{
  "n_layer": 19,
  "d_model": 256,
  "n_head": 2,
  "n_kv_head": 2,
  "head_dim": 128,
  "d_mlp": 704,
  "vocab_size": 8192,
  "activation": "geglu",
  "norm": "rmsnorm",
  "norm_place": "peri",
  "norm_eps": 1e-05,
  "positions": "rope",
  "rope_base": 10000.0,
  "rope_fraction": 1.0,
  "qk_norm": false,
  "attn_scale": 0.0884,
  "bias": "none",
  "tie_embeddings": true,
  "parallel_block": false,
  "extras": ["capped logits"],
  "init": "uniform",
  "init_std_qkv": 0.0245,
  "init_std_o": 0.00398,
  "init_std_up": 0.0245,
  "init_std_down": 0.00398,
  "init_out_by_depth": true,
  "optimizer": "adamw",
  "lr": 0.00225,
  "beta1": 0.9,
  "beta2": 0.95,
  "weight_decay": 0.068,
  "lr_head": 0.0109,
  "grad_clip": 1.0,
  "warmup_steps": 332,
  "schedule": "wsd",
  "decay_fraction": 0.83,
  "decay_shape": "linear",
  "final_lr_fraction": 0.05,
  "batch_tokens": 65536,
  "seq_len": 256,
  "doc_mask": true,
  "train_tokens": 315700000,
  "steps": 4818,
  "dataset": "wikipedia_en"
}
Each number is 128 + 24 x the weight over its row's rms, rounded and kept within 0 to 255. Layers, rows and columns count from 0. Numbers have three digits each. The size before them is the row's rms in percent of the matrix's.

# layer 12 MLP gate, 704x256, rms 0.086, rows 0-213, columns 64-127
105:139144133142135138133096113089136131118169109107136135129131104148145104123122135099110129111162133178136119169095076133137130133145166105098124145109158123127100114089125073110098125089105126
092:109138123086116135080097129173148130146127189122086087117134128109093147070146103136101131090116140134103142113091126164116132100125128140103147137132132127152137155137151152134162120086136175
104:112122087091108088120154182127145117139118171108094124168101117198115130131144155154174156113143142125091128162135123118123115125153120141152100145165088112150115137104108148120169134139131096
093:104131087137130089120126128114128117140125178128129127099138165109123114167154123156129125116129142160113108091113126130115068073143141145135088093108150119095138137155116106129117128114154121
090:186174140158130122120167129142099144147152147114108135088143114114120155144138140101143110147147110164142158155119150143138120131145119138113122135130132138127115119118144084100099143090144093
099:126125094117120130133121122145135160142144158095120106129124106164110157137130098107150181166139118139155143081104158119167133116105137091139148137131117102145092154087081133147156102117152121
104:093160081146133119134126078118100199185105121114194176070135112161149148161122142116128118092141107128128116161125112113081131124111109129119110126150118166113183137117106124124053106158101101
093:147124122099108128100134148167119128114145135163159103134113088124113167101118085101184131125127160113126135143123144115119133130134170141144143163159140103137117165109098102107139110106125129
102:140133132121114110126146103120141187134157147141156153055118169173119138098108132118146153097145080144128137144102143144104062117145125126134116134094136105136148141129146159157121109151119137
105:128118107126132074105144105087119162138125132128128103143185143113141101170179121118135114139180101147127153119132131106121123141113126105174136098144129128149158153130131084080141135142197132
102:139125138124097130117155131120158082126134135127117121114133099140148144145108145134143136132138117146134129105121101150146133117083111125215137165146127123097130125133164109133112155105108101
103:087090128109122095111142110109126130143115169112141141138154121167158161130154106058145122125152117102169112121154091121113117119145121201139106092141136076135125096139115104139116133140166099
097:133156118177150160129148082082127129148138099153123129154101145145151133169134150120149127109153128183152121110094130118124134137129141147130110162156142160122123125112141086088097181145099116
102:158100112154123144187110131126102089169109141148146101134123102091093128129116145138127146127136150150114140078116081142094128166163154112154134163155108114119158138119132132100132093160143138
101:141116088114106135151126154088163109134105133125105090127135122130124125098117129109104112110165158092119115147131171124115142143108118122177089102188126124141125134109102098116113126159129170
108:137122107131118126166146108109107151150124120131124146118129168135143145099100141139150126160114129135121137080091132122082112132104160129107135137074120092076162101131158127080120113168127088
101:152107094092136139106095179155103099145107150163118128077105156119129146151105137097118106141129101130116140140126169112086135127121133174129151102145131142114122131107140158141152088158132136
098:133136143140131126121132144117136135173155124129082142113129105116111137134154154143161128117120144140153107115137144087180156105124075126145173120136110106175126140142156100101105168110168154
100:157101066125089162154188124134129145110150111126158119144078084114168134154158145131185137106109114091113098141103121147151125113138146163135168129130132149123088164121148142126169158142140125
096:120079098139112149161127103115124130101077103167115149149149092142133150117119108096109116067153147153122113089133086161115144127105173139075148134097125157146094138107095116102106119147137136
097:167113111150124120105151119128124120129103128150095150095128163143134117128136087115112114152140127136124085115113086115098151146142139149158092146108118140117131188127137095178141138102137120
104:113156088138160131122130120089112164118169130139124130131155124111119156134138169108130137122138161133131063105138108171148115093113114118153120125111091118117127154105100115121084165132135147
098:117126094118106120176111085107120130123138126152143096126134107161150157099171142078140138134149114069156110102122122119099170143107111124175118162151095121099123143126158106115133158149105076
100:113132107138073123132094144133163114164134081137095103137106125132145143140149138132138138129117138083112102115136117120120110114119164137115149091145145089142105119116117101096131113116175132
102:109081114123159137134142110124131137190197136153134124166108135095143178174130181117117124115128119114178099099189179150114127135118108162125155125085104147161148149148115110144172105116127139
099:170119076166148110113086111120158093121137107107143077105132135143114109132150154114118147137129145143141104139121145082104119129087168152106161164087128151118100145113113147112143135135166151
109:134094135132094156120168121107109146116120099126109097100128171141138160068109126108146115170135137154142106117144069165117092139108149117154128129138159117168138151131145157142151169130130094
095:114098115108141102157134127118158147121119158147088094122184136110139115130118101120133133145118146102159083100134170123111122136123161146157160118157164104128102155119107124135160135141187139
099:145079144104127123134132130140141137128141105103071099118157160125155117113059124069169133161141099145125137133112100138147126103134088105125124079119125122093134099122090119102092113149120105
096:126127132129099118126121165102152115133140110184106156113104122121119156142102120136159127147129163116125149123120127152108115112105152125181161120149157104141162096103142158130091130147138129
101:148103143180111160148132101134132138126149144180103115131130117122101137086128152129134158122104104144106105096117149114082160083162107144115193141134127126084101138090083117139131106150120113
108:139119114139115114178139134139064098153152116204124141138111109141152167166148165098153133081144103111109100130170156100097111113137153121147123126115138156142122155101130121111161141101149107
103:158164098178107129120141120138150080149101149132114084090126185118128116144142162126160096117110133140148111157103114147163144073131106138121138148115136103145109100118141106083139125158157142
103:108135091135110106149125134116131113151190161131127152123115145172161147146127130125103089100164148143133157117108134097095096099160141161139179151118146127115174129108134135154118120104161153
104:129120121147123133111116120116135157137097131100123133093124107123124135094132133104168134147154108126157105162142106131118119149125161153069090125129117094133080128100109112082104114140109078
097:170065144112103108127157130092148128121154071128107145083111120129109121153142136113164098091138091106132068126120136108065111103133086163111107116114118117132164127092128098093143139103115113
095:156153135125087150137098095109147111162127098160151095114086140102125132145124062092091156109100133117126097135067166127147111132120136111117118099151140117142114113134079156186153146145173090
101:132110130177156189089135121091155096155132143162136093105150106170128095121105131169147145123130094120154120120151151124125106102152139138149154132151130078152143173120136123125118120110156122
096:140162113156117153149111099142103163128135150126123143117118125153116142111120085080146123116117148133155087104086134170143093106130156144132148128134125106089059109097136113156149138145132120
098:106106115133123108140143134135089126144093121134086169120132155131154127146129176092127138111174137131102113141120128085090075106150059149097110148133146133121154162125156116104094095092108115
095:126140110176138134120118126083176118138127124177107115140141108112154139123148174110152125127137172116147171139102146148077113107167131129122155163165141151111110147110134104131150148120081134
101:135108117149084148152134123081148129138118167138114100132136120145133152140137106111116130113163108149125120130115131125125166102102141138152114175133095101133128110174125132102123118124169146
093:143148084129127141135103099128088145164137108106108140073135135136104105139098147107164184104107103192136124102137127179082109149150142146160094132133149079141150152140118127162096169139113121
105:125112140141152080102146104101117092120106124188130113129122134150125174135136146065139114149145110131129100102123148100098103161161108156107139149189099129105141130119131138109105128151084125
097:139114128177106105147116121097111157111139145136083140122112141129122146143115168141131095127107184107143092122160166137099126130140123153099143088149129120136125126102119136098140131146139146
099:099140100142137123166128144087103114115090152145144117128125107135177139145140150114135105087118145138152119144168143087120136141182118133106136113154118090088098159126164095122123093113123140
094:115113105130128119114156153129087164171105128137134106109136132091134137135147136140128154151166138144104138113133109113100138154105104110085106129160098118120155091104124112147172129138102104
099:152108128131128160113127106154097122135136148119133119105128118102098138140110130101116094125162070129130164082127142082097124166147088171126122127134120154081125127146155079145138161102146135
100:139113107163092132097147095129103155164131131131180149082134107117175157110135080112137127133107112112113113117121104111133136175102162138144114153122131116158155119150124105127153115111144122
096:109186127148146108109118110153091124148146155123143118119138097153142091105124111105126123095127126168138106127129085121139096126121114131153148129152140119152134111139126137153098133138126105
104:096136170147117117128138168113109101073128092129133098096100128111080161158101123112138065136143144125138103127169145163130155133157173129154155125135189143155116113163118123102081153114103140
102:128136103124190167114118131171161144135148129163109112087165109127137123144141130109140091125173101114165126141081143143120099158160122106143155107121147084107108122122133110114145133108123149
099:113117105160122164112113118109126092103128124104162125126112124148182112137137120082132128112106084109166116104151176141104109130132167114109134144138091111181086107081128126120144135107132168
104:137181145154173127116154150117106110165153151124138112109121124164130124132146094138100140078163103135125120104129075102116146079156114170160122165130137102090152120100149134140123153121144130
100:106130110172156143146146107139101112151115113178141133139123111161133146098094136064153157125143094121131074127116132140139062111126087127100135122192168131133135156083150145115083141138107095
100:116109134114101095131101105130141105134149149081135144152137093131113147131125140124155127103189107127156136119153088132132134118114098142149120118139129097124103124118149186153166071163130167
095:094187139114134115133099119127064167178142105133076169133153121093109115127122104127121104094175162132116107130155132147121111108142168140145106155097159134158161093089105140137103112127136140
100:163137113133140141117128131115086138148145130132088122132132120162089152114136176119129109136138103100139114114094155137094143095174106102099129176104141081161131116108115119176101164143136112
097:137103118159136148134143122094159164133142110140097143088145116103126106127116140160124099118158107162118070097139101128113110137192133129138132155161138126106116128106142133128113127098150115
098:146137151095128153058130113123132124143132123126091124111147150118116120107151150090123082112129139131146128131112096096166122141129123148130083127121108102125116124111071081125144139105095097
095:178120120156133136180111077118152147134135130178181127097114139111178173097133133131159139128132121142130076111106097152106130092157123129183155138150133110158146110093134164104128121143101112
106:156152063106148117143172119131130142137155128116143106160135113145142136085154138125182094132118094130089085129099153133169097089105135158163147133140155134141121098064114100077130133097131106
100:137095128142121114160117113135134101179162111168133150124140121124130109103157147121147145153106110109133116109176141128068128089146107131131102138131162139137136127143112107102131152114126101
099:111096123134129165118121067093128134178160136127156081152105099137114131111177098162086131097115128131153148089133098062122152129144105112146106111119127170165098123139142133094073143109105088
095:156104090160109151092149127119155176170170104138140136102123104145148110144197134103144119075110100114128143138093126145091094136140124135138137154148144137158127123138136149102121135110139112
095:113118121103129100135185138109137163180176173119149130134163187149131159170120118147166103100151140172118090100130152144127076106119112133149153165166142113076126143115112113107109129187154135
101:132095142149118133104142142132117130119109151159127117079072133177112127105146146055167092118120157100132097150109124148141104106141129132120175123121136122152152122172126147152152126133117123
101:175114121127102189160092097119158114104133143145131128102098118177142147127157123114136142130137132127141102110137159103136112113138126172144109109126121126081143140118100119100151118170180117
098:133076134129117162131108107102140161133132127147127166164144104136111110101126151141151140084088128107171118076166128120125084125094105126093157153150108152162192170081155121100125109097125091
090:139149103109122113151095085098169058162137120145116124162137106096158137123136145132164112092142098173146121149110139165126158128102132100207101136128170119111137137113137094146090117091121131
093:125143149125137146102109134089076096142128113156126098130129123146098149121160147101099154060120101127114106143193128115116168127138099113105096102098117124120137135178119080093176132141130146
097:119132173182122144084144133105145159131108155160119098107141068116130141124175096087162146147147159134110143100110143107119140144141125152106133158144079117117120143110138112139139074120148097
102:137099113130094111155167115120177151118110119144130141139115138134178099116103105090153134149128134145081112120145117090100138071091138161126121099137119121139101120108161175119136141163172131
098:124116108124123114136165113121097170107118118141144142112109122138139128135185116087154118122127138111147082118128129132096142115143109138095134144111129108098143184101153150115144101147131129
092:122117147103093160064132062129106112093110103115146069139142154141156109112116111143126131124115085125109155139109138122138140114155140097123170103110089138138105163096125167150160106122152111
097:125116137161116128136123129123169130108091109182117122080123129120129176121151124126174122149181124145166093090164134161126086109157143115109089141157135080110129104139122159143140134119128104
096:073107163154116152120127125116099108151124080123120065147119178118106109134088126126144109108110101132113131137108143099129108131128117128140139144144148130119141117132117167100152128149188113
099:092130106129122093158094124101129099111131112147109146105136109166117119107166106175126146103179175154113119121101080130148143105167126138142142130119113087111141125119150129139128133156134075
102:122088089158116117103149154143096138124124128119117142136071182159110112131146129112135138111137144109141123118077118132124151111099129124162129123160126117127137114102126140078141157133149131
102:150130106099093089130166126113151098160113141091158066133129120134161141116163112126121153132134149121159091121105186118132128129092103153135137146108191108121113108128118092121138130070168138
098:145082114165127120105134120124162135114125084122124104109146087094142125164187124101122125145132159121171139118111125115139132087147140097111129121115140074152116150144142158114104131170148102
095:145122091132156156150093114099182086146113083132125159118118096155132166096139152156135093133146142133128091141131103138134116138143172163166149119125137131106158091099117106102131132101115126
096:092103099127151139121107138082099131191143132130144151133138139163116115077136143126135092156132115099111121140126109131145133137145114139144140137112125143149112090101111118174083093124114105
101:121121145097082089056114122128103139116103170138131117084137126132131118135106112125146113119149131153106104115105123116119100101112090123100159108106140112120097121105101148093150133135123106
100:122157093143071168119140168087098099120108092152103122125138125127139120140129143086134141121117156135102154131104104112115142100085140204133141136081166147132123136126150118171153141092135131
106:138106116124100142126139117123123144180085139136099122142145165113114168139178111111126121111139081125149147138126147079144136125050124119122135111148113123136149147112085133105114105118153153
096:118161142161161127138128115132115153088151139128157135080126105142148120154132126094145120123163167100200111100115141191131135104109100122136114158151114127156133138112174170110147145135119106
104:119107118171165094121117103128176138159095174122127084087114089109120145135123100153178160125137076156164125122099112117132099146142139120121126133085128103140103108135172157093145134178131130
103:156110118129130110158136120132143067159149160158165112145172092127154143164112156146144133094125107154151111088087144093146136158137132149147177113094141092150087106122119133113123166124133085
097:172109112142138139130121118152125125153156175114099122124170153175131133152148120111127138138093094134164100112117129156101147152158146159153102103126109132146108136143099118135098112125132133
098:133114132124108125116127145093154118124158164110120109125156130110112151141112141094157100114167116129174096116095117181105127090165165108099118164101145137085088152134136119098103130147179099
095:100124114096138087181085101119115155151166101107146100102129123109075170182141077128109095099156132150096158113128127172095114075111165131163140097094179141138123144143151143111127183128145103
102:156158112146128127119174100117129108136143138147120100104117116139109138110140115131144119117124113133101117161131119176162116081139111106142135110151127076143092148137151159127121114076151129
107:109109124153111094139142096119065077158136125141123134100100146145117158106177186139116117110128120128135141131102138135117130156154141163137128109127150132140177116135118146117115144113157137
097:196147123112106132146131137122152103125131155123112103120123130150156111132131155139116129097103152180129119087139107114138084097056167164135129215118147108125054125138131095098109099154170129
098:107125119134155134108162102129158121109123102085103134130083131143194157090127112127141113096146150183157136111123166099072089067142131147169136160142135118109122081116140096118125134099165105
106:136138119134151138134134089144091138153129136108149121126159119113185112074145152131152109098154093131110105133118094137134130105134138110117120134101162120121110079087157090115117137116131115
101:122120137126154143107094137104125065188152125120143143128150116135099138118145092150126080147133153134138121128131149160124147112139174141153154145139138129133099127097108110065117161064105132
099:110181115136128128123088122132096094153120111146095114126081127099079112162141127148113123127108104189152125123122121103160109101143144157147153096141181126137103166121139113089117151092118149
101:154101108150169154121114130134081123160144139087139119131125136103140135126138131141123139111149148142163131143105092172128085104115139130113142127122177133160157120129184139122156135108178118
106:156138087151128084094151101051137145135111098143119094115090153144123117153150120084138142136152146106127102165164154123103101121165136132094135154130140148146139149133122177129113164143116134
105:167087105138140112135123107126144163145187116135116182163097157114096121130104153107132133137107103100094108100105156141099080145166130106144143166142135101139113127112133163145116159137109102
099:198136105130154137112145171159128114125159090150105135157093138134131123183116148102148145094146116136159113136097106108078099101157112144135155133130160142114096137118137107117119103069141154
107:124105137149127116127125049117110100133165121172142122112117136142197139138115165095155125155158061119116102145127125087175111116129151174157129130145164119121133147151171119152100085094135156
100:151135120123124125117148147129154108178095125131106089135128154145121150136154122112137162139160160122079111154153160121113153135154126096099115122158123101133166157151146103110128116144184126
103:117106120125117126152126151088116129118160137152138124131073125133141135113124063112146103138131074102171162108085122141152136115129119142105114156129138067169089157126114112160151143103153138
094:137117147092093111133066119116139133122169118118156119094137114112123084153119188150091096087104116121137123101181123104124147142139119166136133140093135134120088098121118097156160105176149130
103:109121109142132180108123140132105145116140092107156157076129136133138115142098115151145118094152162134125119161126123132144128115153132122130135141134146129095126125105159119118165158119174123
102:091109119178126108099094122100126144132137088125125146130129157156144094097127116085153104142157122147158134123119143154123139073143129138111144124123148100120105120097106124096145099105130130
100:084139123130136108087123101098153139109093148155172155100149107175112109119106107116147085117108145114100128159096102158132104143118119105167131142130143124129131139109129167121104174129134104
101:156165105129112135130122094087129103128132130136134153138129108119132115133131126091130125135144146141142112096087081127153120111134166142122116147097141116074104124080139091154109098076149149
106:100111124129117112135141134091105092127144112104115099121107132158129159151122166065171119097115142131089121086099111128140048074114147117129118154143140156140134135107111173156139119118110150
108:118144165173137135126147136093134150127120116145134096139171100139181121074140099105114117151145094119154111148083110156154120127098132101134088140167122097101134121150156123080158160132131073
091:135149130168118126155114158126149141105144162102131114113134146102151116133121125113093119114132119127150091115137117169115104138129163139133129114162141148147106121161163115138122158148115156
096:075109120120162140096121112115118158143111103158107162118105131145103159152151125135142134177182155111086118116122128120155131141145095146137176071160126151157157134094104112125127112144163133
095:110116113150130122123102130109180147128129114141108082075093128091153138147131099156144119134165126132148132132143138122146093109152119103137080104149130122152073096113117095109117132142156157
102:139136108172165141165164131105127158092066135134148110148148165137158124090141121111134126137157146126108107100119114129102095099137131130130101145115101101112118125076108135116146136096112089
096:146126125118111106108152127109164121121116143140107121119117112175149134146115134152121137112119141086125125079074120118129094090136113158143122144085096151118158136107129163096120137107119104
094:116117138139147148130114107103131141162169088143119121122131161168124150093119090103096099173148101115132153156112103104141125155110120170118102100132113106099136124114174084100123113134119100
096:118136128096136154120129144131135104124146121142110111126113137142112104152102135163116122110174132078139058138155101147149148147157149107148153146146144094151152117132160107111138133126172136
094:134131123134152129124117100123075138144142159154120138134151130126111176126179148125094153122143139153091087132135119131160100118135113139131165142127120138128122149102125094161134129161107149
101:146139149121094103142103122101106124130121129153135136143122104164111155120103099117125142116164122103137063092142134139127150103098124119173133150142128114142097145106118132141151103128129152
100:150115119116114150137146127146142146116124103131097145095152137098138175101142120114146092143180106130114124155137155147131122112135119146163141088148152086108156110129135134086121117137111104
103:128108122100118148132153111120091119095062078117123134093153181119146115104119121098114119120176115117134111147162132129127093079160119140118110127142148137123145131171108152106138103096120096
101:129158076091154092105114085124123119152103099131158129119161139182121128120102093140126098114139126125093125163089144105136136123115094148140150114137127131095113151093101131135125146112173110
103:143106152152134145130091151106156135121140076138173139140151086131157106102094127106119125148121091138124077150086129079151124150131178115142129149150107079163169117154134137082126159133120123
100:103148121128150107163103101079121062112092149180120126156142135142130146108141140126119134071111145141118136138115135156173091121102097161123127164168118090140123148152115145109138110113104128
097:113117100168102101108100109125130119112101128173180156130111146156185138124115122123152143118135112124090090135100137089145128138121152124115114107155150112154141125123098123156163141166162147
095:134076117186150150142116173115140164172144155155146117117125125146157145183159171075126163167162131126123081131148145110119146102179122086158182109182121116126109102111114146116120127105129120
098:150136132129167115131125122146177086125158109128146142104138060133132146098143136125165115150137113151101105142154121120153099135114144116127114163140124096131082099079148117114160103154118120
103:123151159155165169114111115118138124103107134107112110115177141151130080131170125124136111101156142103144069148138108144127150139104150115141138112122166136121134149124120103099157160139112137
101:118110114157116143134127099123145117126172136170098168117129130113161107136126092117134126152128091117127121135087114137136164150107146122141157098131111052132110166144153084153157121150149084
099:177122090128159157125129080111105108111107136126141111137162152149158138135116138123119130109139112137144054137108099078147104101164100136119116118088174150136138107147132107094111119086130105
094:084099163162130127165119091155111122177132124140122126099136155150141145102146131114172065149155099112102119117146152126134119108132092140129117093129127129109093102101088152133180141126133123
095:141113128197122106164156117103131154135121165119098135110117129146153128120097148128105144148096117163186077121104082094097122158110141096145091127102169095092098148134164138142111135158172134
099:146108136096164096077144137111164107108160088149121133100140115158140174115128165058176119125125117087129095130112101162073121088125121104145137156109121128163167143149138169093118119135179148
098:121081123123161090158141117128110139156119137175130144122133125175179127141168107155128129152131093127162046132165139129114117109172095164078078083126119112139122108173115097140138151136188111
098:116134139116137134132135087110125119123147166152126131138129088124132147139161136124119105116169139163135157156127106119126136133141145109075126145132106129111124121084155094138122108130129162
104:156145113130125108128113163148154085166164141098137139123123136125114139098091129150131126162161159119141144132113159127085101118153135130116122176109143085094123101116150135109136162104117119
097:153136099194163102088145101134130140156126114150141117093103165095096121122171100119181092139147146146129127144131164135094143105145104123146119118176127123131133133155092181106149166155139129
097:124161094141115129120120113160145145138089093143138112120138126138144113144137122101109115133123119106124112147147081130136095148143098133060131140150111148147150129088149141075118122137159124
105:130175105202108117090163127143161135151131128123144088156152117136157136115132193141129121119111166146125111130096129153142110100122084112118146125099132127092115123119159147135146144108120153
103:106077139135154152164135092111164134149142155187153144150118166142181169148139142107085122077122132111123085128116153132124128132189125169152132140138121133122134115169117117122108171172154100
103:150177124140088151156149117146142175118126111164131124145130112140155135140138118162136121108107114153131099118147125158079123146115159128123150151160160136135135112117179117133173120148134138
103:124150136137139144112142123129139125129144109153083139104094141146117127170141138097157113136164109080155112116101131158151108096137133094174176102143143102110110133108079096140124134139112111
102:116097122114144094142134107088130117154160142146077158168089110155120154097166155127132108159104123099126106095099127110103156109187114150108123112139126105118140139104111110115128142140102120
104:129118118115152126139111125140145137154137116156141104141085142141095107112117130096202126086140119144172133105119178095099089141100171143137135169175124140161148153112086122139162146129130142
104:118111112105089132159129096106134120182139111149149152149113130149124142155144132134142099129188080129109100118156101149124138119148103168116114101114135096124125119103118089130175096102153141
098:105130112140096169166142145140123140170093131149120112151085124104111080103134115121151087124136086107172121119145114153103083108114136134165137113138166082144117123089160142162145170148141097
104:141141121126112106112146130110156086130141131153145115083106116127116152125163098131167166154104121121121102155060146156156147121119199170158131145112136088131099117148140161164167069114113157
101:139133137159118122200097106132090163115107125136108203097127097125143140143107161131104107138162115092143070115103162112114101138155099160084173134144137112115145125119100116104091132158122095
096:137124114110134175144058105103104151166102126111164181137140139153135101127097090084151130165093161139118142166095118125104084116154108146079155143156136109145117120117139088126081101091097101
099:162148108204159167168153108126140118121133125125109103106096193094125099107124125144127147098150104135134104090124111133124122113132123115113149148136100123107107128165092126172138134156120127
104:122173131086164117108126109122090142186132126146183121133109169148098129136108118104118128118133084113133083079112168158141146118110147132148166131140182109172143145127116155131162113083137105
101:089114067159160143110125126076166101160098126138100083128157112158142120123160097111109119091103138165153114128103162153109150095146113145110117103147187089099106140155147127130140139089162124
103:101144158127078087122136149124090101126085129178128104080137129142147109154118108108158111109167117112089128156116140116096104122125141144172146135110135121109098145134094068145136166122138121
103:119123094190149107139132114076100123132123120148135142145097093123162196134124105110141084079149120153159105101141143131135142116135155178133132158125137145057115120101124156129124140080113145
104:080072111131158161137167116105092100178116150151147161155116097134122113118097106139152102156150117122112131132146102117133146150122138105168147112111119150106150154121122160113173126134148144
107:142118081112151106115141143115125092116113145119091141118129115230129085098132159099126144124156129115127096128154139116114113113108122120128088133129128160140101136146149124134122151147115114
095:108117103127133099149131152100119153108189084177061165143120140179146108101144155116125165079100108150143088159101121151137138102095089128148097108147159102142136132132121102099127181132126124
095:139132124128127122116139108072125116123133077144119189092105127105183130133144124108157124110165129131116086131108131177110134113157113125137144113138145141112186173079160124119130185125158134
097:090132175128143173102132131129135087124072183154109114139140122110185170142182134089122086112131160104140112099090171121154113108117117140108170142141133153122080140134093124125115138147123129
098:152114146139157091147114161120156150084117165148092148123120158121133131163144113144138114096124136108181128139163147105149137105160092128102127167142141170142124165141102128101088119148107115
100:137106125102110109134157106111147122113146143117170155055117157083149162152085131119127107125112178168143119119122138150129108152129157125151141144149135136106161148121156151104074121154139145
100:135163071100159106129115140064122094161148095122129146143136141154181095125123141129115118112110138140105118159135129084100132140141146119127128132131182115129144078149101137138115132097126173
101:152131114152084173129094132093094136132191117098118114142108158134121075178084107120165164119135132129159100148141132123070138124160146098108127122075162131186102121119140119139112110115090124
110:189126105149119132128147160121107108162117057115122107135105119157123117119107099126149136156110106125129100082079121099113142118076128163157086123143164149121107123078095095110142110173130111
098:140142135141116149107149092135140153119111130140100167139133132138141095149119152138139142107172144090162085135114081109137109128128187150129120110145106124168151145192132060132094127140141102
104:133095127145092075128130089105137130118104131112135132117170147134120129077118093104104131149188130117108141122145116117122139128098102134134122130137139137140138138122111132123132151144130146
096:122107130098134124090175116082127141104187141179107139143131156125123168136118141149158106152152125094103142106116152141129127128128110132127153142109120112123127150128126113119130135133136122
108:139144125144106126156132138128110150124145142154144153127167070138132108163149171126108080120106103153133087112110110150125140106117155139124120149110097131083138101067158062131117115132130103
096:141116121123151151119095126138137125128104093162134135081088132143147146142124061094123095127135105176106124169135126080137143141111131134139115119140161150151146104147141160133099166120110108
097:112122104135140141149113125128138148103155109141128129165131120109101124128119160163124166120127124116132145157116136090131131106145090158131133123124129094118161129114083117092137066071126187
099:105127121168123176090096143121088167162115127146142162124128146168148144134129138128095134104134108142111095104117084149106137113156166120135131117135146102139098108077120115084142138094136123
096:102105124120141127132158127129118105116106138099126160126130162111127111097152099130127143140135130149150134088165131126100141153113127150153107145131084141104093101135157128129113066126094099
099:175152104151126160101159105132104136133169111144125127105136132151108157135122133099098141104137155129097106117105145132118136089123112126096161108133120134114138184141144112127131117140171128
101:134139112115113163167140137117133115132099080164125123144155117125137133162112114137141111142151133085146084149152082134126122112156158114098153112129140097153129129099130117171077119118139165
105:089087120125101122085117131108111148169129115134106148113094164118136173141130097137084147074133153132145148112116137146128109117161106124119103162144110085126086104119119168113139116136118139
099:140150133151105105126183120134108144162113105156107125143109103108106084134146110123147133117139118066112115114153132113158096110111116150110130136097149102113156124084169103122133134127142146
094:146156100120120118113105138135125117116149148159139125086186129168114122101113116114109113137188113094121163195111135122114120093154134117154123110136178108108123140118146139104110117150103115
102:094088119145122117106156086086101104117172124192149115125176101146181179130152148116132143143117091103153098144123156109102123158157083184135143169157117119131115162111152151112115158150134087
107:133150111119145142143160100134092124155126153127158090092119133135134126102109132111133135107132100105131128092110135112129095150094126163109116144143139094133122140096164103119175119125124075
099:119128111157101151126144131161156124102173193103144135116143135136120167102117126103118136123122147138156087135134139141127155123135109161145100133192122117129111100125142178160149117176113096
103:190157091144152181122129123114132172122144101114153179163150127151139150146161141143117133112128153140151115139130104202115136144113151120079167143083133125146121093071162094082086110103102131
095:140138158108150170124117118140128111116126153103110140122101119119070150152147162127109020121176149137122151104185166131123114142137148093108140160129110151114128130122102104140113118120120088
102:146113097088135153105175141145100120108158145142176115109160103123093128121108122147150111104152081136152125123135115108105148116161118131158150098097106146093119089112155172074143125102106126
099:156089099150150160114142149116144133113140148124088150114108112128140132108114132082126124119135114140092093131103128125128129098116149125144145125165118147115107131092095102145064106099117101
102:125151149114164105100159089108109119138122090156083146137103101149117159130120093059145109109150122133162122117105149148088118085126127153149137167137126122089110132113143130134141097130129106
098:155144145119130156150157103126089156110180120128122160119133116173106133128151177115106175119116132145112161137105133109122095153130118093116104110102128109126149116154110088129134121055109101
098:120064116131091140098140141108121102157080143091124099079145120131104149118076094134141107141167112131151154099133124150069126135143127096156133136125143162107110152095090103116152137123142145
106:177164133160113091106100121137105130110121155125102126097137113117126188152168118096169155155124112117106136173120113147143100124135130177167155123122124093151108122129088112102145142144131107
095:076133125105113130113142084131094127128081123163099132113128104126143166181175118123113134131141101119085078154089147103119104057164099113090098093104139144135127132126112122106085148098132031
100:084120138084123100139074119110140135122137148177139153085120147162137161164101116108145102128106085173118155095130119084131154103157128114112125089148175129146151124119149133101166140152160116
099:130127080149154140136109110094159141150140182151158116112114161115127136136123119109143135119106164130132113102144086139110122104181137152146114164110124098131101185134181133127098140166113098
105:101124163157133128132091108161091137182152127147150126116158122129176120153136166129135145118121122137148118121110108162131107158132133131161142161160110094117138140108136121098105130100127162
099:148124143107138135191134080158112129146152134098086164099119163160167131135121116112153101122125139138101115114107117081099096080156104101105149135138174121161109108127132154146122162124080129
100:112189137147122156079132147115084137136099147122140089079156131179113131123148129108103138096179125094169099138110117111136130100167116121148135116123153118121130086120104118129098122110155162
099:156145089136136120119161090114136137169145132119147140107130116160163134162137158077126150117135140139092083189129152147134109129128127167089167128135127144157134153159128125131170170132165119
100:116099114096119133115094116108106139189135132158127093126114139156162140124133129091125125105169077129133153110103182119123124114158091151157157102112161105162111106172124136118109128147149063
096:108105136125139122108157124161111141108133142138102120086107118164085137076139107100118122123174095177123142160132098118116141129159117110142126140166100133097147119124111148108119136135095131
094:102129124123108123114138137145104122145085112168125118107099139177124147172121115119164110141168078121123141105127135103128116128139124128150144130121136135125104117106162126092121144150178116
098:127120124158096122108147137147149121113110146137088144146176185163122112126130149114126097073120136152107134127123171155143150120166113109088124137157127073123116154126144161119138177157124126
097:149131109103171114124150098112142119122139099100146105139096111155122136127150078115139142117088155125129113115110171161109116104125132123159125115173112107134138146079127087139135124087140116
094:190113109112114162116159123131144098149139123149102134166136155121142107123152134159126125169136119078137117174130180139134121131104093144086076165106105142128101124089169089115114120127142144
095:138106151147114133106124139135143110146121122137126135133111126116141099145162135170117121152113130107124145124115133144138069136121161132139114121150092086134115132085134126151126156123121119
096:156099096117145165139177104122095143109105109125110144085140133102072144157122147100143175125146131096127097108131094113117141109117127074151131109119121121153129129115145139146169101114121146
095:109175121188144129096124131125172116134110133158111096135161118107142115111126126142122150138139136139151173136131105128113103160130142121119129108140125099133155150095152124120133144166149131
106:095131093113124132129122127096124112152135123124100133099140144138114113105146143119173147108106122139147147128105109121128151137108180136154140106142128088122147143134082123105115124137172096
098:148094061156154138180112123101147134163130142116119129140151117144128106156117151179154129130134165100116169126134106120144131173175117139101167135106176140149160103140124104113113168129142133
100:107092150145103134113141102096124105108175134177121115125159137174156111128168118098126096121121102193128136113114118104123167119120146154106123158111094138106098147105132138132133122142164106
102:115138081129135100151131147092124156175143140119083108098089135117154128149129131109118120135148114120126113128125154153121120097144118143118133151153113127126112085112111093124113164137127143
100:121115120146179093136122146120161119098152130165104162131131184153115138127129101078157118178175132135170148081091116127200130105139112097139119129123150135154136115107140116114132113140140093
102:121175056136114128105111139114150110124133109092123117158191126075088111132091126134156121111115127151146125095124108133143122111174147146118128174118173138103092120140105131099135132150140157
099:120150129129100120081131126118128108126101151143106131106142136125146128150172119107145097140104130130086095139122130149130083129143141074130122123090119143128157155090138110110084163120105104